config = dict(
    num_attention_heads=2,
    norm='rmsnorm',
    norm_eps=1e-05,
    positions='rope',
    rope_fraction=1.0,
    parallel_block=False,
    init_std_o=0.00555,
    weight_decay=0.057,
    lr_head=0.0104,
    warmup_steps=62,
    decay_fraction=0.869,
    final_lr_fraction=0.0,
    doc_mask=False,
)
Each number is 50 + 10 x the weight over its row's rms, rounded and kept within 0 to 99. Layers, rows and columns count from 0. The size before them is the row's rms in percent of the matrix's.

# layer 5 attention output (transposed), 256x256, rms 0.176, rows 14-22,142-150, columns 0-255
094:47 51 56 61 62 25 50 45 53 42 47 48 29 53 63 52 31 59 47 47 54 50 59 46 25 46 50 34 53 46 54 58 56 70 67 55 46 53 56 50 51 62 80 39 40 55 80 45 41 57 38 50 41 68 67 43 42 40 42 37 47 54 66 42 55 48 58 55 36 56 69 53 56 37 56 46 54 59 53 50 46 62 31 48 52 51 43 45 58 46 59 55 58 39 56 42 62 49 47 43 58 59 50 52 49 29 53 57 47 57 48 53 55 49 61 46 50 55 50 69 45 54 59 52 49 46 60 71 54 50 46 40 37 41 49 43 41 68 42 49 40 54 49 46 56 48 45 48 58 45 42 48 33 54 44 27 63 47 55 58 40 47 47 53 54 56 47 52 50 58 65 49 43 69 54 69 44 57 42 46 60 57 51 62 59 53 58 40 47 41 44 48 41 42 41 61 67 56 65 53 65 55 46 42 41 60 35 54 35 75 63 44 43 42 46 46 53 47 34 45 48 55 36 31 42 50 33 35 72 26 41 53 55 52 56 38 26 45 51 54 65 31 54 57 36 44 31 64 43 43 40 30 63 38 51 50
098:35 40 54 47 45 45 57 58 66 52 49 58 60 61 53 42 58 59 59 47 52 48 54 50 55 57 55 48 62 45 67 49 60 39 47 40 40 43 29 33 39 40 66 66 56 30 61 56 44 54 40 53 34 59 58 36 37 45 65 32 52 39 50 52 35 60 63 51 51 55 59 36 35 58 53 42 53 42 52 68 52 64 52 69 36 48 53 55 62 51 55 40 51 61 46 49 51 60 33 55 62 25 43 40 37 65 51 54 58 48 54 51 43 44 45 62 44 52 66 58 39 42 38 57 41 48 55 48 65 30 41 56 36 47 46 40 34 58 56 19 37 51 47 48 50 47 54 39 51 52 39 73 64 35 63 56 43 47 54 55 57 59 40 55 52 47 37 42 36 59 57 61 55 28 50 30 45 51 48 66 30 64 40 47 31 51 39 45 53 55 39 56 43 55 40 67 37 56 61 55 52 43 58 55 63 45 48 57 38 44 52 66 64 42 37 44 70 63 59 61 56 53 57 47 52 42 52 64 43 62 44 49 42 52 66 48 47 44 35 55 32 65 36 72 44 43 42 41 57 54 62 41 50 35 44 56
094:44 48 69 39 68 42 44 57 64 61 29 54 57 56 63 36 41 32 68 54 36 52 42 39 44 45 41 37 53 55 47 46 34 41 43 55 59 48 44 40 43 47 58 60 36 53 35 48 34 63 66 48 61 60 25 53 59 59 33 51 45 47 54 59 59 43 53 26 63 55 44 53 41 54 20 62 49 65 45 49 62 47 51 60 56 54 44 51 40 52 73 55 41 42 57 43 51 36 55 43 54 44 57 54 36 45 35 39 51 61 44 53 63 43 41 56 58 50 47 34 38 56 64 58 55 54 49 53 45 55 53 54 37 52 53 47 38 59 61 58 38 55 64 64 56 50 41 32 54 58 33 46 55 46 45 67 44 52 50 54 47 63 57 62 60 58 59 26 48 56 48 59 42 38 63 53 32 56 49 34 24 62 39 52 41 46 47 53 54 57 58 45 33 41 42 48 52 54 55 49 51 66 55 31 66 60 61 47 64 61 56 50 53 43 46 42 56 61 32 54 40 53 45 43 49 63 66 42 53 66 53 31 41 34 54 46 46 40 37 53 51 64 43 42 57 60 28 48 50 49 44 56 35 79 52 54
110:47 51 39 52 41 49 35 39 37 61 45 63 43 43 46 28 51 61 52 53 53 65 54 65 61 75 62 61 39 68 27 52 43 55 60 46 47 40 41 39 49 73 71 45 46 52 41 40 56 57 50 58 64 33 45 57 58 37 53 60 56 47 54 40 36 42 31 59 59 68 49 61 47 43 62 39 49 58 46 40 49 52 35 51 50 33 49 66 53 58 42 61 64 54 49 45 38 61 64 71 59 53 67 53 58 45 47 52 58 59 43 51 65 43 47 43 47 52 54 47 34 38 42 58 57 62 33 61 47 39 47 73 40 50 52 49 49 61 33 35 51 47 56 49 49 37 40 32 55 43 34 46 59 35 41 40 42 51 67 64 45 31 45 48 48 50 71 60 50 38 56 47 42 56 42 33 58 37 56 37 32 49 39 50 49 32 44 52 58 51 59 44 68 40 46 49 40 25 49 42 48 68 42 69 56 49 56 51 49 49 59 49 59 40 56 57 44 39 55 42 33 75 52 56 46 40 49 49 27 54 52 30 50 42 53 58 56 51 53 57 57 52 55 55 42 57 54 51 43 50 46 52 55 59 37 71
101:62 34 59 59 42 66 31 57 48 46 57 60 35 48 31 59 59 47 64 67 57 53 22 56 59 61 56 53 50 55 51 51 50 49 58 54 49 57 67 46 32 42 61 57 71 49 48 61 45 53 64 23 62 42 53 45 53 52 50 50 54 56 47 27 54 65 56 68 61 49 39 39 44 48 51 52 56 56 48 65 49 57 50 41 57 65 55 71 66 37 39 44 62 44 59 64 37 43 46 55 65 48 38 56 52 47 35 50 39 56 48 44 53 54 41 51 63 57 65 32 37 47 57 64 38 48 68 44 39 52 46 50 56 39 42 54 31 56 50 52 61 44 46 45 49 50 66 71 65 31 55 47 56 37 50 43 68 45 36 34 45 54 49 39 66 38 44 47 52 48 46 46 46 58 55 46 60 42 55 50 42 45 58 48 30 34 59 74 53 45 47 41 61 38 43 59 47 47 42 52 54 56 53 50 65 68 48 48 52 37 42 48 51 43 45 45 82 55 51 70 52 35 37 37 27 60 42 48 41 50 46 59 40 64 48 59 64 58 49 64 35 46 49 51 65 59 59 52 55 57 50 61 33 54 44 46
098:55 51 39 40 47 40 43 58 50 35 56 26 44 47 55 42 39 42 58 53 45 32 56 33 70 61 45 35 46 49 54 72 43 48 56 51 73 41 51 55 49 31 55 40 73 48 55 43 44 54 58 44 42 41 60 26 46 62 48 54 49 42 48 59 53 39 46 60 61 63 44 50 47 59 45 60 44 66 59 48 56 44 47 44 45 34 57 51 29 60 54 46 46 36 36 33 51 57 72 57 40 45 61 60 57 54 44 49 65 60 40 45 45 71 61 45 46 47 35 56 67 36 58 46 66 63 40 57 28 64 46 26 65 53 50 42 37 48 42 44 51 41 47 49 67 50 53 56 62 50 55 61 39 42 55 47 57 49 45 57 44 45 57 56 30 47 48 34 56 55 54 44 42 35 53 49 57 41 61 37 72 55 51 57 50 39 47 61 35 40 48 40 26 56 45 48 71 80 65 41 42 45 40 68 73 49 60 55 45 58 51 45 53 48 48 52 40 40 63 35 55 65 47 47 51 48 59 50 57 47 48 54 44 70 39 41 44 59 48 52 52 55 33 51 55 42 37 52 35 46 53 62 55 54 46 53
098:56 50 35 37 74 58 44 54 37 48 64 50 55 63 35 50 53 34 57 51 59 57 44 49 34 60 50 59 42 61 52 56 42 53 46 47 46 39 43 61 34 57 41 38 63 54 33 71 29 49 42 39 42 67 53 42 46 39 59 55 66 58 42 55 32 50 57 50 59 66 54 61 60 18 43 46 51 42 49 38 59 59 44 51 55 47 47 52 36 30 39 54 35 57 48 52 44 64 49 35 53 61 57 65 37 54 52 40 55 50 37 58 56 56 52 47 49 37 58 42 62 54 29 52 47 68 23 51 73 39 54 42 51 51 60 62 52 38 45 44 33 33 45 52 46 43 51 41 45 52 45 54 41 46 55 49 48 63 27 43 65 52 58 42 55 37 44 53 57 50 64 49 51 30 49 55 77 72 57 47 30 59 44 53 50 68 61 38 35 51 67 45 41 54 49 55 54 65 42 49 37 53 57 50 65 59 47 29 43 51 50 43 53 55 38 61 46 55 34 40 57 39 52 45 39 55 35 47 61 56 53 62 67 40 53 56 34 40 61 38 49 63 50 58 58 61 47 48 42 43 42 42 56 57 49 56
092:63 46 57 61 38 63 57 44 36 43 58 50 40 58 34 48 49 63 49 43 61 44 38 59 37 44 42 40 61 52 37 45 46 47 46 63 61 56 32 37 52 57 51 61 46 39 43 49 49 63 70 38 45 45 64 49 54 56 38 53 37 52 38 61 50 54 53 52 44 44 32 50 36 43 55 59 59 49 54 56 59 51 52 57 57 50 61 55 57 65 61 51 45 61 48 56 58 50 56 39 56 67 68 54 48 48 47 60 42 45 39 64 50 54 62 38 40 45 66 69 40 65 49 45 49 54 21 53 52 57 69 35 67 54 59 45 45 53 46 48 59 62 44 29 61 44 44 36 45 46 51 43 58 65 38 55 53 34 38 33 25 56 51 40 35 39 52 32 66 68 41 50 70 43 28 58 55 54 47 31 55 39 65 54 59 51 48 49 56 52 54 47 47 24 49 50 53 62 59 33 59 57 36 45 20 59 61 61 44 65 43 31 55 49 46 41 52 39 52 51 40 41 46 49 59 43 43 44 43 50 40 44 60 55 55 48 52 60 46 66 32 68 64 39 62 60 58 23 49 46 52 47 45 41 60 49
099:41 38 46 54 67 46 62 32 53 38 61 53 57 43 67 49 39 43 40 27 58 61 58 55 42 37 47 64 52 47 74 42 48 43 60 70 54 59 49 56 39 69 63 51 40 40 50 59 53 48 39 32 44 41 62 64 62 58 53 44 27 58 32 58 52 62 53 38 45 66 44 36 51 41 51 45 42 50 55 56 50 48 59 43 59 40 48 39 45 41 59 58 62 68 55 48 41 51 62 56 41 47 66 52 60 37 65 61 63 34 46 49 57 45 47 52 58 56 37 47 45 43 64 54 64 57 49 57 57 45 60 50 57 64 53 54 52 49 59 50 52 57 57 70 60 45 47 52 59 31 67 30 60 47 35 53 40 40 45 71 53 55 25 47 44 47 46 57 48 57 66 57 37 64 58 43 41 41 60 45 41 47 29 64 44 43 55 55 57 58 62 48 44 61 47 60 59 43 54 44 40 53 52 50 61 23 62 56 51 43 34 44 46 62 39 33 39 42 42 63 38 66 48 46 36 44 38 59 44 59 39 43 56 43 46 34 65 68 63 64 64 63 42 46 49 54 34 35 30 55 55 57 55 53 51 50
095:41 62 43 40 48 40 29 53 48 73 61 49 53 55 47 39 46 42 69 38 61 39 37 41 43 62 38 51 47 80 38 32 47 60 43 64 55 42 43 58 55 47 36 39 54 48 42 63 61 46 63 47 63 32 30 57 49 79 46 44 63 34 51 62 33 44 36 40 42 40 55 56 45 64 46 62 69 45 60 51 79 58 61 53 48 65 43 71 59 51 54 59 28 61 37 49 49 49 44 57 59 42 49 42 42 62 46 48 45 50 61 49 65 42 61 50 49 54 46 47 52 53 45 52 51 40 40 52 65 55 51 52 52 54 58 60 36 32 65 57 25 63 59 39 61 60 36 53 51 54 66 28 46 38 50 79 48 66 58 39 50 51 70 46 60 54 52 32 45 44 49 67 59 51 58 37 62 53 61 52 43 63 39 41 46 54 61 50 47 54 48 53 45 56 53 46 60 44 48 38 57 52 55 50 65 61 67 50 63 44 49 59 60 60 51 56 62 46 62 65 41 47 50 49 41 40 57 53 49 52 42 40 52 45 49 64 56 39 59 37 58 58 35 48 41 49 45 43 58 52 49 65 48 54 57 55
097:41 74 52 54 46 49 68 53 44 44 40 29 54 58 49 68 48 45 29 60 44 53 53 42 36 46 46 44 35 35 49 44 51 57 62 54 60 57 54 38 56 59 56 58 40 54 44 29 52 44 57 43 63 55 48 61 53 68 53 54 55 49 43 52 60 46 41 45 56 28 70 57 90 51 50 65 26 51 37 52 51 48 55 47 60 67 47 49 65 60 54 63 54 45 54 75 56 45 43 64 53 59 63 43 70 43 45 47 39 31 60 66 49 67 51 51 43 59 49 48 37 42 57 50 58 62 42 49 46 41 52 39 50 42 42 50 33 47 63 59 53 66 48 55 47 61 65 58 48 48 48 30 56 59 49 39 57 41 39 48 45 61 45 28 50 72 49 57 57 54 57 36 45 49 62 73 39 47 52 38 55 51 53 35 66 68 55 45 51 73 44 38 44 55 51 56 52 38 44 46 50 59 34 46 58 47 68 44 62 46 45 48 34 40 53 55 33 33 67 51 46 50 48 41 30 48 49 46 43 50 43 42 52 42 44 47 49 54 68 50 52 48 61 39 45 44 44 54 42 56 29 45 39 39 45 58
096:57 50 48 55 37 47 45 47 23 49 64 62 54 48 38 59 58 50 28 27 48 45 48 69 42 57 51 43 41 46 77 39 54 68 62 46 51 58 50 56 57 42 61 57 68 49 62 36 42 33 36 54 44 36 65 48 47 39 47 52 52 40 47 26 44 51 65 60 33 48 52 48 55 56 52 52 56 44 50 35 39 37 46 51 50 57 55 40 41 44 46 43 37 48 58 39 52 72 54 41 41 57 42 50 46 57 50 43 53 60 46 64 49 47 65 74 45 65 40 44 51 48 48 51 50 58 70 35 41 61 47 42 64 43 48 46 32 54 48 49 44 61 44 34 56 43 62 43 31 40 65 48 52 33 67 40 38 65 29 45 62 60 43 37 27 42 48 59 39 50 58 60 50 46 53 42 49 39 55 51 65 51 44 31 49 57 51 51 48 29 48 62 45 51 59 59 39 64 49 50 51 39 46 58 24 67 53 62 46 34 63 29 64 51 59 62 43 53 53 46 67 55 47 44 52 46 47 57 50 35 38 54 50 63 54 35 43 44 42 51 56 51 74 43 68 50 54 53 53 54 53 42 56 59 56 33
104:52 48 58 50 52 56 44 48 44 46 43 42 64 62 53 45 57 50 43 54 61 39 62 54 41 30 46 35 40 59 65 70 48 48 60 37 53 64 34 55 37 36 45 48 63 48 48 41 57 52 71 48 43 57 51 47 49 55 45 43 52 51 56 37 45 68 40 46 28 59 59 51 50 44 60 51 66 40 49 63 68 54 48 49 42 42 52 34 59 43 59 51 58 52 60 32 64 32 38 40 61 50 30 50 40 46 59 52 50 43 53 58 51 48 44 51 53 31 35 62 58 35 50 33 65 37 46 42 56 51 48 64 63 46 52 48 45 56 66 61 30 41 63 39 41 55 38 65 38 50 35 55 45 66 64 56 59 38 39 16 51 48 56 53 43 78 46 61 53 64 45 66 48 57 48 54 44 65 58 46 49 59 44 47 44 71 69 50 36 45 57 58 43 73 68 65 42 59 36 56 42 46 23 43 42 56 35 58 49 41 50 44 51 57 47 56 61 46 50 47 57 26 55 64 49 60 49 43 54 35 53 58 39 49 61 45 43 64 58 55 51 61 42 36 58 59 49 52 47 38 55 49 50 38 52 36
099:58 70 42 51 59 41 54 67 55 53 45 50 72 49 54 56 44 58 36 35 42 44 59 47 49 73 45 64 52 62 52 56 46 56 51 39 53 54 35 35 58 45 39 58 35 54 44 36 61 30 50 59 50 63 38 64 38 39 34 60 58 48 57 62 39 43 45 38 53 46 45 58 61 45 52 42 53 45 56 38 50 47 43 61 60 50 39 40 56 58 36 64 56 59 55 58 53 57 52 48 45 51 40 49 45 39 62 33 65 57 39 63 37 49 57 52 45 57 68 67 53 55 45 56 65 43 09 53 53 50 39 50 52 54 53 45 53 59 56 51 46 51 43 50 39 37 56 30 52 45 43 46 49 61 59 58 46 48 65 49 55 52 60 42 48 58 52 53 46 42 53 69 41 54 45 48 44 40 41 51 56 54 66 51 59 68 43 20 49 40 46 34 53 80 62 44 50 53 44 43 41 56 50 38 44 52 32 39 27 50 57 50 55 51 40 44 13 43 39 57 48 61 55 42 60 48 61 38 62 28 45 41 52 51 65 33 32 56 53 40 62 39 54 57 51 39 51 44 55 46 51 46 74 50 51 62
099:37 32 50 50 35 56 59 44 41 35 29 68 65 57 49 54 68 60 63 40 47 57 55 60 46 46 53 68 57 60 48 37 37 49 52 42 35 57 43 38 56 65 63 52 46 57 50 29 41 45 39 58 61 67 45 56 54 58 52 34 51 63 37 59 57 60 54 42 40 31 57 58 56 47 44 22 51 37 41 51 54 51 52 53 48 51 44 47 56 52 48 61 62 56 71 59 61 49 42 35 59 60 43 59 31 67 63 59 37 39 45 63 45 41 46 45 66 50 46 30 56 49 48 34 45 43 51 35 59 33 66 51 41 53 48 56 47 58 45 52 46 47 50 51 44 49 45 38 40 65 46 38 40 38 59 32 37 56 64 65 54 59 61 49 60 47 55 37 44 44 44 62 61 48 50 49 48 39 49 46 43 39 56 33 50 52 47 49 69 25 61 68 63 67 35 34 63 26 51 38 53 59 49 64 29 42 43 53 57 42 35 55 57 39 48 49 55 52 45 58 42 40 65 68 44 40 44 60 53 43 58 47 61 53 53 49 44 54 56 56 51 44 45 54 31 53 61 65 66 57 70 47 44 55 53 48
102:39 32 52 56 31 43 35 49 66 52 48 62 42 52 55 40 28 82 45 48 51 46 55 54 59 57 56 43 44 38 59 36 74 54 40 38 56 46 53 34 47 51 55 46 37 41 59 49 58 59 47 65 50 33 55 61 63 47 49 45 40 45 42 58 44 38 59 37 40 51 47 39 59 63 64 40 40 49 47 43 29 40 63 49 42 43 33 54 68 67 44 40 71 41 51 33 57 48 42 47 60 38 52 36 60 53 60 63 51 45 45 47 40 47 56 55 47 56 48 57 62 50 58 48 53 51 63 41 47 50 51 53 53 55 33 51 30 48 54 53 55 52 34 62 61 46 41 47 73 53 59 46 50 53 52 52 65 44 62 55 45 51 61 53 62 61 52 52 54 65 48 58 42 62 68 53 63 42 46 49 65 55 56 58 45 38 35 63 49 50 50 42 57 62 53 54 55 39 57 53 65 40 46 69 59 30 55 64 57 44 22 50 45 61 41 42 46 43 53 54 61 59 52 44 57 40 78 39 41 40 36 66 56 66 58 28 57 50 48 60 57 33 52 32 33 31 38 46 59 35 50 55 37 48 47 53
099:42 55 54 42 65 45 50 49 57 54 51 50 56 54 58 70 78 44 45 45 34 56 41 31 46 50 61 64 60 58 52 44 41 43 56 28 36 35 48 60 56 54 71 45 47 59 57 40 63 44 51 49 54 52 37 43 62 40 53 50 61 36 65 48 59 47 43 64 56 52 65 49 54 62 47 47 45 45 49 48 45 44 68 65 44 26 37 40 34 51 47 57 64 30 60 46 38 45 31 48 50 41 43 52 43 40 55 48 39 47 48 41 54 34 53 52 57 66 64 40 43 51 57 53 52 47 60 60 40 44 41 45 36 52 44 43 55 60 53 23 46 41 62 68 45 42 42 53 67 55 34 48 34 48 62 41 40 37 72 53 60 41 47 39 44 73 35 57 53 36 48 44 46 69 55 48 39 38 49 60 53 58 43 58 46 57 53 42 48 51 46 55 56 67 53 64 59 50 55 61 50 51 61 64 67 45 45 26 48 55 52 66 64 53 42 65 48 57 62 37 35 35 60 42 43 52 48 42 57 61 54 73 33 48 50 49 53 40 46 68 46 27 59 56 48 53 44 73 48 42 58 54 55 70 54 46
103:50 53 46 41 35 31 37 46 66 69 31 48 47 61 63 52 58 52 45 63 49 43 56 42 52 61 48 43 49 47 43 59 48 53 37 54 49 37 34 51 61 30 31 52 69 60 46 33 49 37 57 39 41 45 39 62 47 42 73 60 70 55 53 47 35 50 34 59 55 47 55 54 50 52 55 61 39 59 32 33 42 55 59 65 45 45 53 65 56 55 56 39 56 42 47 49 70 52 36 47 48 50 38 42 49 54 47 49 49 60 61 43 55 45 37 60 43 51 43 40 63 65 57 57 56 44 52 36 41 52 40 41 38 52 43 40 43 39 52 52 45 57 48 67 51 35 45 34 64 48 44 62 73 50 51 52 55 59 51 46 55 66 46 54 39 60 65 46 41 49 52 38 58 57 51 48 62 66 48 60 55 48 65 38 50 69 44 47 33 57 44 65 45 30 40 30 30 44 42 48 40 49 36 61 38 58 48 68 46 49 59 70 50 46 49 70 66 53 63 60 73 33 65 57 65 37 60 54 49 58 36 51 40 63 49 64 40 68 41 43 46 43 35 57 61 46 67 53 61 51 40 46 53 39 53 43
# layer 5 attention value, 128x256, rms 0.17, rows 15-23, columns 0-255
095:38 50 45 54 45 42 38 57 64 53 49 52 38 52 37 46 51 50 59 52 51 60 45 42 62 61 76 46 50 52 36 49 66 53 36 44 45 40 60 57 46 46 61 44 56 67 46 68 72 55 47 41 51 45 49 41 53 67 66 48 45 42 59 47 75 69 78 58 60 68 52 77 59 44 48 39 62 34 40 38 55 50 45 51 42 49 55 52 53 45 53 57 38 40 41 51 52 51 40 27 61 42 54 55 56 50 51 59 53 54 44 66 48 54 67 54 51 47 58 42 24 52 26 56 49 43 52 56 44 61 59 38 49 54 61 50 59 73 55 44 38 52 48 42 55 51 39 44 47 46 39 40 62 46 62 54 57 56 40 40 54 64 45 52 63 41 44 55 56 46 41 41 44 52 62 42 56 71 59 63 44 48 61 53 49 55 45 53 47 44 25 40 29 50 44 60 64 52 47 38 71 43 69 49 51 42 38 38 51 57 53 61 38 50 67 53 46 51 59 72 36 66 33 56 60 60 58 61 64 57 55 56 59 65 57 51 44 53 30 39 47 55 60 47 39 44 52 52 46 24 63 60 59 44 62 47
101:41 53 60 58 46 45 56 46 52 62 39 34 42 57 58 59 59 47 39 48 46 38 49 49 36 45 41 48 45 26 67 71 45 42 62 56 62 37 30 64 35 49 53 52 52 55 73 49 63 72 40 53 32 55 59 47 42 42 49 57 68 47 38 54 57 49 61 51 43 55 46 48 56 58 61 60 61 50 51 43 62 46 55 48 39 32 44 66 62 60 46 50 59 46 37 54 41 38 43 51 66 62 45 53 51 54 53 54 47 60 53 47 68 58 41 55 34 45 59 61 50 61 51 55 55 55 44 63 50 56 51 58 47 52 56 53 30 49 43 50 54 52 46 42 54 60 36 56 60 46 66 45 62 33 51 35 36 46 37 71 54 31 53 52 54 46 53 41 59 50 26 65 37 46 35 41 61 52 66 35 43 58 46 59 56 35 36 45 83 58 48 38 43 38 37 57 65 41 41 66 40 56 50 41 62 43 49 71 51 61 62 48 53 46 58 53 55 42 45 62 46 30 58 59 35 39 29 41 49 46 53 38 71 47 58 65 48 43 43 58 41 52 51 49 50 61 35 54 63 34 44 22 52 39 48 41
103:56 39 61 44 51 41 58 58 53 52 48 50 44 64 66 27 54 50 34 44 40 39 48 64 53 34 59 35 45 32 57 29 57 50 53 44 49 52 68 49 51 45 54 54 45 57 61 44 52 55 35 42 53 58 38 59 61 48 34 55 48 50 43 63 56 52 52 56 51 59 39 56 49 49 60 56 51 44 57 27 51 48 44 49 42 51 57 33 47 41 74 70 40 54 42 26 64 32 57 28 48 47 38 60 40 61 58 58 66 29 32 59 47 67 49 37 46 51 44 49 66 49 51 45 34 52 50 46 43 53 48 78 51 55 39 46 46 55 66 56 37 62 43 55 51 45 54 41 48 50 50 57 47 54 60 43 55 45 50 38 52 39 72 64 44 42 59 44 48 44 48 56 42 45 64 41 43 53 56 70 41 43 51 49 43 42 48 51 55 62 54 40 52 32 52 59 28 56 46 39 71 37 51 62 50 46 60 61 46 41 54 58 28 55 52 39 68 56 54 53 75 44 49 63 64 40 40 45 31 57 36 57 57 39 51 43 63 44 34 63 52 67 59 42 62 57 39 42 55 68 40 64 31 51 56 43
095:53 49 49 58 35 60 45 48 57 69 38 45 49 56 57 52 55 50 41 44 57 47 54 28 58 47 58 50 59 49 42 30 49 47 51 50 47 50 52 41 63 41 55 34 48 59 64 65 57 58 37 34 48 50 47 52 45 42 51 54 52 34 80 54 68 32 53 78 53 58 56 54 61 61 42 67 44 53 62 59 46 51 39 53 60 41 49 53 59 56 61 56 41 50 41 50 59 54 36 53 59 36 61 74 51 53 35 40 64 53 58 44 50 49 43 33 40 52 49 46 23 44 61 54 67 53 52 49 62 48 47 49 41 78 38 40 48 42 56 61 44 45 55 49 40 56 35 40 37 54 42 39 62 40 50 44 50 39 46 42 34 64 43 50 48 33 53 37 72 44 45 49 35 38 31 48 52 68 62 49 71 50 49 54 50 45 53 45 36 63 44 46 43 60 43 57 35 63 61 62 55 39 54 68 35 44 52 68 39 50 53 73 45 59 49 39 50 42 48 38 70 44 54 47 60 58 50 49 57 66 59 54 45 61 45 44 43 62 67 44 55 44 51 48 41 44 49 63 50 62 64 53 37 39 29 25
099:47 55 59 77 42 49 37 42 57 58 47 33 65 51 61 54 39 57 44 62 55 62 32 47 45 68 35 38 45 53 38 43 60 71 51 52 45 49 45 57 42 60 59 57 53 49 47 29 48 58 56 49 58 43 53 65 53 63 57 60 55 57 47 30 67 59 50 40 47 53 54 50 55 56 52 64 46 50 58 33 32 35 59 48 53 30 54 35 44 47 49 52 53 55 26 65 50 40 48 66 53 29 32 64 46 40 56 45 43 56 44 34 53 50 53 48 57 56 47 45 70 49 44 53 53 55 53 33 55 49 49 50 58 50 57 57 67 55 38 65 42 42 59 56 56 38 35 53 45 45 48 40 41 59 37 54 33 33 38 55 49 35 52 44 52 48 42 34 32 69 65 54 63 48 58 53 63 61 55 65 61 50 32 62 44 57 59 37 51 68 54 51 37 51 54 35 37 70 39 55 50 51 45 49 63 34 52 65 62 52 67 45 72 53 51 58 55 56 42 55 51 39 49 49 38 49 45 35 36 50 51 54 55 47 33 44 42 30 46 55 48 52 60 50 64 73 35 34 53 61 41 27 61 44 43 55
102:46 43 53 57 42 64 47 69 29 38 42 41 58 57 63 40 57 44 56 50 63 58 44 54 63 53 36 40 62 50 47 51 55 37 49 51 54 52 50 37 47 48 60 43 54 40 40 48 29 49 45 57 52 35 41 70 59 45 41 44 55 57 36 40 41 45 46 58 36 42 46 47 53 49 39 32 75 49 42 55 52 65 37 45 28 65 63 38 38 50 36 29 32 61 28 44 46 54 44 52 45 36 22 33 53 35 56 51 40 56 41 55 39 40 49 42 67 50 54 48 47 57 39 68 49 39 55 59 38 51 50 46 56 42 70 53 61 76 55 63 50 39 38 39 41 52 66 52 56 42 49 63 59 52 53 49 36 42 55 53 47 42 46 64 31 57 65 42 51 55 52 51 58 50 49 43 55 52 47 48 43 45 41 41 46 52 47 48 45 61 54 51 52 62 54 40 47 38 44 45 49 52 45 58 40 37 57 47 57 46 82 59 53 52 49 45 55 45 39 60 39 34 51 47 49 45 37 68 64 66 76 49 36 76 37 52 60 57 56 55 54 46 62 48 38 35 42 38 59 58 47 76 47 48 50 51
096:52 48 43 46 53 63 58 35 57 67 32 51 74 51 41 45 39 49 63 30 54 76 43 38 38 73 69 44 45 48 55 31 44 59 34 36 65 51 46 66 52 52 50 28 49 38 60 49 40 44 61 51 45 43 66 27 59 54 49 47 55 49 59 41 72 40 46 59 45 51 53 37 53 62 50 59 48 48 54 46 47 32 38 63 49 47 42 43 50 35 61 52 51 56 50 41 41 59 45 37 43 45 52 61 37 68 40 69 65 59 64 36 71 37 44 46 54 44 31 54 56 46 31 49 39 58 60 36 53 37 49 55 53 50 39 49 63 44 49 42 54 66 38 50 40 67 51 56 51 63 39 41 48 29 47 53 38 55 51 27 46 46 32 68 64 39 47 45 49 58 55 44 36 52 67 44 43 50 50 63 47 44 28 54 69 64 52 51 56 51 44 41 49 47 55 39 44 64 56 49 59 43 40 58 49 53 43 48 39 50 43 54 38 48 42 49 54 42 47 36 60 47 48 50 48 48 60 59 51 48 52 38 59 39 57 42 32 52 72 52 53 44 46 31 33 61 47 41 47 59 34 35 41 46 36 53
097:52 56 49 46 49 34 45 59 43 46 65 84 44 57 40 33 65 53 56 56 26 58 40 57 57 40 58 52 30 39 48 60 43 47 44 59 46 50 52 44 47 59 52 41 42 57 66 51 59 54 36 52 54 44 53 46 45 43 46 42 46 60 24 44 53 52 26 53 51 47 51 25 40 60 39 44 41 61 45 49 58 38 41 54 47 54 51 58 31 39 57 49 38 44 53 54 34 34 56 39 43 52 39 51 52 55 41 45 54 52 60 72 43 47 59 39 54 55 44 35 56 42 52 37 53 32 42 62 31 42 27 53 44 57 56 49 49 54 64 32 20 48 35 53 58 42 59 56 46 53 52 67 59 49 56 59 49 51 55 44 52 54 76 54 70 49 56 39 48 52 67 45 66 57 62 34 51 57 52 48 44 57 55 47 35 43 33 52 49 43 41 52 58 41 53 52 69 44 38 52 63 43 51 50 47 45 75 59 52 34 52 43 38 45 48 38 39 53 42 54 41 59 59 78 47 62 47 50 49 57 56 49 37 45 51 52 39 54 48 66 44 40 74 25 61 55 42 58 54 42 50 41 60 56 45 46
100:47 63 46 47 34 50 26 38 44 58 37 62 48 60 41 51 29 56 49 47 39 54 54 41 53 66 56 61 32 43 49 36 29 66 39 37 50 65 52 52 49 49 45 43 60 39 69 61 60 45 51 57 28 35 54 34 44 38 49 46 57 44 45 43 63 51 65 64 58 47 60 46 55 56 45 61 30 40 55 52 54 48 51 52 57 51 47 58 41 49 44 59 41 48 69 52 32 49 43 38 43 78 67 43 63 51 41 61 50 47 56 60 63 54 40 47 44 40 45 48 22 50 61 30 29 55 43 60 54 46 52 70 52 49 56 45 46 64 54 50 28 47 39 36 55 62 45 31 57 47 54 46 59 36 53 33 65 47 66 46 39 49 52 60 61 47 42 55 48 70 40 45 59 64 48 48 64 57 57 52 50 55 38 61 48 34 51 60 59 55 54 54 56 24 64 65 55 60 39 59 58 44 58 75 42 45 41 34 60 33 52 48 50 57 58 52 49 43 47 43 44 27 36 50 59 54 33 51 50 44 49 54 56 49 38 65 44 39 57 52 45 38 54 35 52 54 63 64 45 45 45 50 52 52 50 38